From a checkpoint of a small transformer trained on Wikipedia: 3 heads of 32 (1 for keys and values), MLP 384 SwiGLU.
Each number is 500 + 50 x the weight over its row's rms, rounded and kept within 0 to 999. Layers, rows and columns count from 0. Numbers have three digits each. The size before them is the row's rms in percent of the matrix's.

# layer 6 MLP gate, 384x96, rms 0.139, rows 224-246, columns 0-95
102:324420531482540456515520528449519586550558495539548537469510426563423517489461484508398484491539523549550555374491459542456589568547420531529550507557589519482438491488444487447564537506480525459544536404544498578425511505533584489436455450538511555480522532539492507542506502454500462543
095:503513489589550500575475587529478477545457554550484566596515601488515492561543511494485493536516499444472577524445512542545471537503520491585426509478399463521486473581546441497443459480471455466467572530511429557438452448435468571590493409621509506463487516570517590504570480561399489562
091:653457500439471432404461493495488617520509478444499545499508484514551455460421412434466414400443567522511607564488476537439527465546513504439487550398536540475587505499499492466541513433529463471461531516458450501526601513535527467442478454449523533475449471473522443489511538380507457484
105:453498494502465538499512494472554556485477479588409544472529448467440515469479429414577513539462442537466488457522478522584377535502525429500595498532563488475495592513468536494513601503622520532518534536415438431487459484507569550462573475516419432449455477378503461583563475487498453439
098:432428522529424517520462466469459507452534466537447581527512589562371474445466485553526462525541509383433519448503486556594538459439458540503541461526489536523403534625504492574513478535544613498521464460499482511454581483513459469447505519472578435449577504481629499466504436473511516520
105:498483511566522462529533465579488492468590477459462493519461454503496558525580557564425559482519563487513432427434412512540517551482482559497449538443464610506421495485418495435453534558558419451461467523462483481465441551498498498468419539516437519453433476551525500450407411491376477378
092:566508446431472489595435525495479445525598535483465467586458486333494581418501534542433537400424442512537512528417584520525522465487434503599482537582488507569522518505525511553581522470535520532537503566508459470450487485524483429508553448491462473501561455527562471597474535529501572542
098:413480572470590504511474445370514657488512570532516521526555494515491570530529535595498434518540479540581536545508464393506459482551489567516525427521485513543460469519466418489465495502529475358524547499565525460556496523651514516575511482523500457438503479447524479515486444472448460477
095:434503450490603548510476568513489442578540487489484581527455451448535504537519538495474464512406487596443526571506598518480568466507567530630426507494541485585465495506454540493586504482416442461462506512526443457514520490450567490508447475422486463510645484552508470603534431473482444569
108:521491468491523605532500491493504469520505550424524476512519469454502424545535506424481486459543510570427573510484591523498465529503467415434479514486520560520411466452632501584496632457470481485475546561477525487585435394614476483446569548579482474543498432536564556457433418481492499480
101:514414455427485520501496595576454528473486594442517544483622407495554498465567495476532470551524504465565533534507528509457514482467518612515435518554490480419510454500627527496506622552540520501515478515458502502459502497601422415527521472420410478490452407530479555578482526458540458551
095:424492503507434443460551456469548460473611501509541521481517482483649469431509534554477436485501581477570420530501506468496530396395534540513451581445496511425564482517547446497450495503593532488429452429537456506398482449463419500434486419454585473499487522534449517529497451515535445422
110:499602619541558488549453463553520481553533468512491515508570415541382519579541549523410491535567517494478601507493438489540416518521504476427605483576521481495423491515543552542436523482464584415512594470463460458503507525572499448531464578528518526492516510454503597444553566451519449511
100:525452491601490538533458475561462581487425497479518514459441518496463465549499561436463476474491589462548498508436475517451479539461540467519384427487534571521475486481465511470513512578541598419486565515472482405462517547552493499346443426559585399534491546537418459435507426492506501427
094:520465582496593551453443462519386504434486499442547494543566378371474558510511577510485513449474552480493578454511472499447498435425606500547531474421511505439439444468520525561502512514470516444519503559444480505570485549525554542477567526552627543541425482426495470573509464526498522547
102:470412447568564541553546520530531489517609486441509509583456590516562567556460479580559483509499543484512534494471449545428587646491578483458524499557425484463409535387528465524493517543550491440470524586486498509528554438432488459480572460525533561538489490552561561574510505512495431493
112:453527535524538548546471399568543448527554515462487519494493481501544588531442496595477464455530399500568508439522516561498558449522441530494408572442518440458502551573505466586472563551487442476544467521456481429539538465561486522555556642429417390430545495489497520525471425447513451502
104:522570479499480464538472527580454439532538477467536518470468617561544483500498434511533511533546472467493522495516553493472401467571456489483493568374434491539427506465502481444498532393483477472456556536564411469474594539521541503444523541401528495505575475568616566555517591553586455568
101:487510551529503539500475542507503499428509470460452381524514464535483616390602373428492357515516594454568418562533517485526487435481486528488525460519559513566549533462479456520534581505517517521490478468445476480491465457501476532425454484430537498459449518379415459561482457497516518574
111:547516554473492544475467452470516494435529545608453459493376536537459437475563502513510472491464518351484545620571476555607453533532501565522478477531512545504457471517504532487456496556450521409464467445502455456473556569534618440450512494532516404506499537499416564447430564518489456559
093:525540613463599516452511489533542566558459441467417560510448536505419546476545527513507502345488549534442558476485526506622547539524477460499492452554407474550507507555491501560507497542460536504440510579505446472414437500480542351518487455593478524499447538488485426491570450476499532472
103:532481494530461467378477394516492533432469565554474481507436510487446547502497548560518494451509468536435508507434496441478413553551609542519536549555487509483463414469565512513456486425563500424549507517451408576526482525519527468542619453493623519541486517486441414457559480434548545405
101:567518492582492416477461485488528416539467599432505503525542500610561429422455495542466474555467589479571445509547495444545457564532537544457435460537528487495641459449527515430474410472472545483541490460562509494458500502544457466441603542435480498535519614471531546528477487480403470549
# layer 6 MLP up, 384x96, rms 0.133, rows 224-246, columns 0-95
102:488512472426437458495422590392496511478549470539404514468449510479541408499444485498581443525431532500552522502474612566499582575572573570491417427524453484482480595542537473490442553492470436476499479499510479510524460503470509482445420546492539561451429468408474569438545492502485563401
101:504473570438535434553471416568535482392600413567505491454525488574479395492428536482453442544491508463522595471443435430481521536553523631538458567486519504436432453463576524458542442534526389504491491513521471578588539507479516482500504449411529476430457491446503488546471525469507474492
111:477580416600456548457493442500539491571491427507481498485494537574517524482533532503448492522537566524474399411492512527572519561422379541532428438555468534467468541477608487492469459556572593464521477525574619446492486516531500509476584557534459489590504519511491557506571487449503546407
097:536488476533580474511493526471482441529580541534522476526635546448517541499580517402497474489523400541499505505519489477472537518510456584509454512428464453415520456521514561427558466484415448510482526411558509366429484559568497495561472535389370489534473494442468462493424536569482527537
104:386497479541453538438411464542478468475380501474519586546534485629492501358419520503485514521451511459453574452500471616530455456446488472486548551480515445542516505521547524549588464436480478546529449529526470414523557509480458523483503507538606552522446444513502483485490534521437612554
105:474551467562431561511465458580455462573522521506561606450484532488510543515489444504490490463473516455464507528454508538541532496459537344511511585433443511485480556486486406490483428597360483538536505401508457461568536471521459493485464478558511417477505581587544538428566447455453536555
098:562674522479487546443493480486503490526528464560501456517577576444537505450478541540506496550453498497464481632597487504534528455580503458493545438509579499478566523457410530482540407588543489485429469409526562446552504381523515454512450447461452453526564477551568530433510486465502495519
088:487513516534533464521465532541592575486597587457503483519574497512487415464528568419521511487473524576583486569508468464583437517634402504496428459507561492544489527504522508460534422559516563506544542534480473456638505546463491452579494575492452514576550509523423548517517396480458535508
090:468489514508492503435409478542443437557531540408500423434495412560466539495525494491524484499464545536458489461599583421463466474526509458528501475517381542595474416494482558436436487513447467514415458471435532491527505509489512543472418535557476531520571400579596450535601603480538489485
108:546582473424467513497451521465505494437487505494471493496434531535539457531541411536525516509559492439468524464596416455511479575601464540445514547420549541560500430509429552460507472478585527439571561448564484391530480537508562497471518535510528476569495372503438550381439502533486527393
100:505465477439504486502507493489572438464490533585506528473533413429474481470502455374406557475501459463463503473492549508543454435449543426527494479495555510480481439452593579459579545438471474521556537456391446484581448453479604509425520546545411513577518516510605432500469478565568564479
110:521455453525494518511435442450438471444480532532462506490535508513485474424494496579438510457471430593484471408519562485443448516453381500533511522502472464553517415515353631538456477512471576500389549506417493537496484589513497518439453402514474504476488499404506552519533539605526489541
109:487462553515478561540506503471380431541492464454467484569524487570493532546458607559529447477604591443379512533412496505586468532520465562557504430438480537494489429483539539547514634532480448544556558506522471461472491578443462404535491501562538591482516440481448465500493463543523477465
092:444516531490462459568483496498495523538438537525472438519451496487514465575450520477558552423565508419468595395525522651414472549611611513604406448535539488528494448465508535553478472527535485463517509497442549504503530516470554503503449546508540552557431503540485472584555492451387455538
096:496476537516478479538497457506486469498542520403445599460518392470445475523438564539456486503409526476485451554509526451601500338481464407488409480487500548471464543538553585518455442475592508504455415461547600498431567490570424418529536525495493483438540504504484562468508468502521559553
095:500497558514403527561487556470510385545485517448437485410547481461464477475553546507459507496407484552594559517513463492563514533469566609571537443416458454493549546506462552384548576452494588474587448535519464502517430540543416574527504544589460525498507473490485525499496460551599528465
112:437532504483476473480533441503655482488437452512527484439441397568497443546516396459450525576503433441471465497428518455488483482530507456512415471558577470512569618536547536517532561505441500446596482529495458516464453428532489517584509581439504557450523536436611449542483485477489503447
104:505413484481569585453535521511615413503488546447457506455525491542489480542469514419466515504501553534455451501414517549453535442548527425545539485441422536508607521507561448488395487462420495511497541486591528410535516509589530392457429577493501566480540447449531580523572509546477560526
109:506420462560464535529441533535545594509402489599467439512405485455492472517494526503413435540482455423544448515505478487454537471579537526421550524569467502524453502452644452506567537521441401531457466527434461436462598487535450503517489510491443503464595452478560562501488511456439492414
108:533448471578459491530565559475439484475459587489510470442452475523450511532410455484554518392467556420487424481405510495488427557565565518431548546509561526529550490417530476506457570507481452483552494550523572524453501598496470446469493532496474476596441449595462469512507443526579379420
093:514514536426522460501535545454522494556485482559471434488462517533502556426552465497555581496540448518466491515498382562520511507538576523492515558381471528505534553567550586524504458520482530471552542544508511389571610434459627443498541523523526558368475498568551548425489518571492428515
107:443424488500579521466517477476511433507528484563584530533548491440446513422502509511492581553510573551533532443547447548407536450515510533503512540519518545425415540503362429517429606461566514446471502494507431543505529528458533438465595532524398462629461491512563508519492557425549512535
106:520597517455490448536486532618516545512505480478405526530433500593488544424493493533501602463515524426540483536487499507556499486539487440576479549485547513468497415479413509508554507525553562508379518531539592568461530400459535435524494477533467432508516489602441568425592539402544515482
# layer 6 MLP down (transposed), 384x96, rms 0.121, rows 224-245, columns 0-95
106:515612528386582549465416474475552562509563479536500469508482534568573423551495484504487493459428511531510542500459442510484520526503442519424572514530527588505510533501475459531426537566506413451485508501515539536463444481448416522624454591398459547473469408523457433538472499549560433421
101:476477541566407480535587512532533531598458567449403559548533525461524523485513454498515461502459492563461502382476497572628493553453483550580491597412469469561552602446502610460525528457557486519538543514533592550490485504505510478441538516558548511514550463516505532431567541568486458458
099:452508422617468445397456586518489492494449453510508528472505426474477472496572422610461578605509607481491485438526536489543496435512504424578470572452454553527441590421598515526509488453581543514433537480579493499497552478430470470593518436490484494485519460554472504443493532499463503511
102:533573522561466480422517550503442472458541456416512422394423539533498575438516561495493557517466542573553417448465527506523435591442467494508504501590537487483583527589468538387521495429554491504397552426499446526449521402480573486571480489561490558529488481497514462452539428548519479534
098:456624568425508488504464523549463496511469477484542463561543399425501558585490434497516551439490430486539554569482525490466582425444561412480570516488483464517484502419408492478569502497500502453512510496448484508500408604543572597569467472495462582444521552462408471520407448457500504494
105:532561507528462542477529471444441521455513598515451406509522571470544460516444450536590469558466542587520502598522556446562591481483526393532456532501497491494486434568378479495440522498433530496432580507522570468483554478432522479397563588580479500556473578556516543453463474495508495558
102:375567565618443532438533471552513468503526513427488621439467464614455476436548474554515490484516599519485443499550465533532487526504504594464468447574477527546515519502503526503542588429451508505474463522578513450434487381531524563514521456514520536485472540493526491464446422484453483372
092:504421501389449516460447469483519475514475370551472418512466489450576536493475534495470543424480481497466482548519424491486467552566481429451518511543487431565577440493530558611427539626564467456465512487447523531453539470546471390552500481597520503478508475475430495540502461568600562535
087:476463551543557511553548520482507531486435488469464524541482567557499494529425572475487552562445469492517560604508514492555518459472536442526470420495482468536545457514412499542622440497446501546551539473492485437504433560543586448497389477628458382454513512464383543521551588426489516482
107:498576458394433513459508508541404514565507554549458374580500556539476505442476509529575501516456443505567534460511531503535525481514582601497409550503425491472449453533460507606567559556485491544461575483463596456585455521489458444509525470505462366478469478532497564455478566529467491517
099:462531554561542489523476395589520511532470462477457604409502528497500459551502516538378514453491563614447434560531504505545585480580550571569524472439492539438475544470464444463481490501496463497494475488514501565466450576513533545449398518552469490456457503407601472409556498412526495544
106:478443527644543528439465549457558472459474489496512505502407487489564555471513504492535491451469558477556509602555549473491452537435480559542435598533444477485545434423643508491530457483458419501530497393500528609477457547484562484468550503477489514476524520507517558592472621574497483481
109:461480489545465497503549562578511505517450486510535513564519535580453520429526552532512525549525448545493428591567403545579527472521490510465530484556519487479393465580510507588510498593428492454459483452479471489463478540574647517507526464574465643439540511526543577524537404493485426460
096:415478516533513506435524453583491486528522529539486468463402470482444543467564457567480343539415517494490504392566423436548505466474545493608528445450488481447527497588499482494602474517507529497444471504579545453522460494604589510466560568421491473481531487481517546488460495413590494477
098:526574565547520530527450509483445536431526501481405536559444439581564468506558500548458414435568528458458586460454509487436390470510521508534450442433597502443416481453556546496496525559469465472526492521490453474580495482592460516541497495598592524512533449453438428537610490574528486510
093:547485531510517475463407523569447586507571463496473562482472511560472516504509489575459445532620499444428628483395397485491537525558428503513410456421578465512505457519482503543466415483484487580532592448477482518523461502487517517501498417540521509442455457474495458428455578484559617511
106:581584405383539580386484510442470511442455533554467477455563593391528472536406446481459562492499507494481579479485475508445526533461455506514570565482521475577489513451478470484455519519570523474546417465519464562430558483452535588495467456506525436536457582521465476558438446473548435478
103:479547460499606590487473465384471491519473439505447496542496501523475412518543429319525467518545501526528480563523464522468517461574468469483527416489468511475521400435480522519504462480469533479537474455426529412573476573537484502475418519537453459433428383513508457521443400495469534446
107:501487540537508532529484565516448600530481552535483447647488495442496516556510503430438488485468437462507491416574493545438507430521472402530613535433515488491430570505499478423464515383502565455503520546518373483413468483523452577480485526506496558469518471551437556591481484540458538578
111:398532455528535499560512506439561556466477562535561424497481580600405568561565510448499449518513406579494513520558544563453484475471421512456583510503448487420433460538443493575492500605408539426527520538518524473489571558561489477512435442487514534477538482453444575470442455454506484430
090:423567405482439494561546664487531557499431583437428474452512514456503453457445490584509438507483468522598517416467461445503392454522448484432516518561453464444400459465531493525553510468481514557576496452469585511446478509521464530454499532555544552558551471535463555500487504585475538477
108:434425474515558598549551450469459470436465537530499503579502504490500566450513618502436521488480492470499424466592479570512556439517515411499394463528492412470438478473447470424395410489543588482582495596535499557516477543554447494485533522538490415536472525465490548518520568425547476550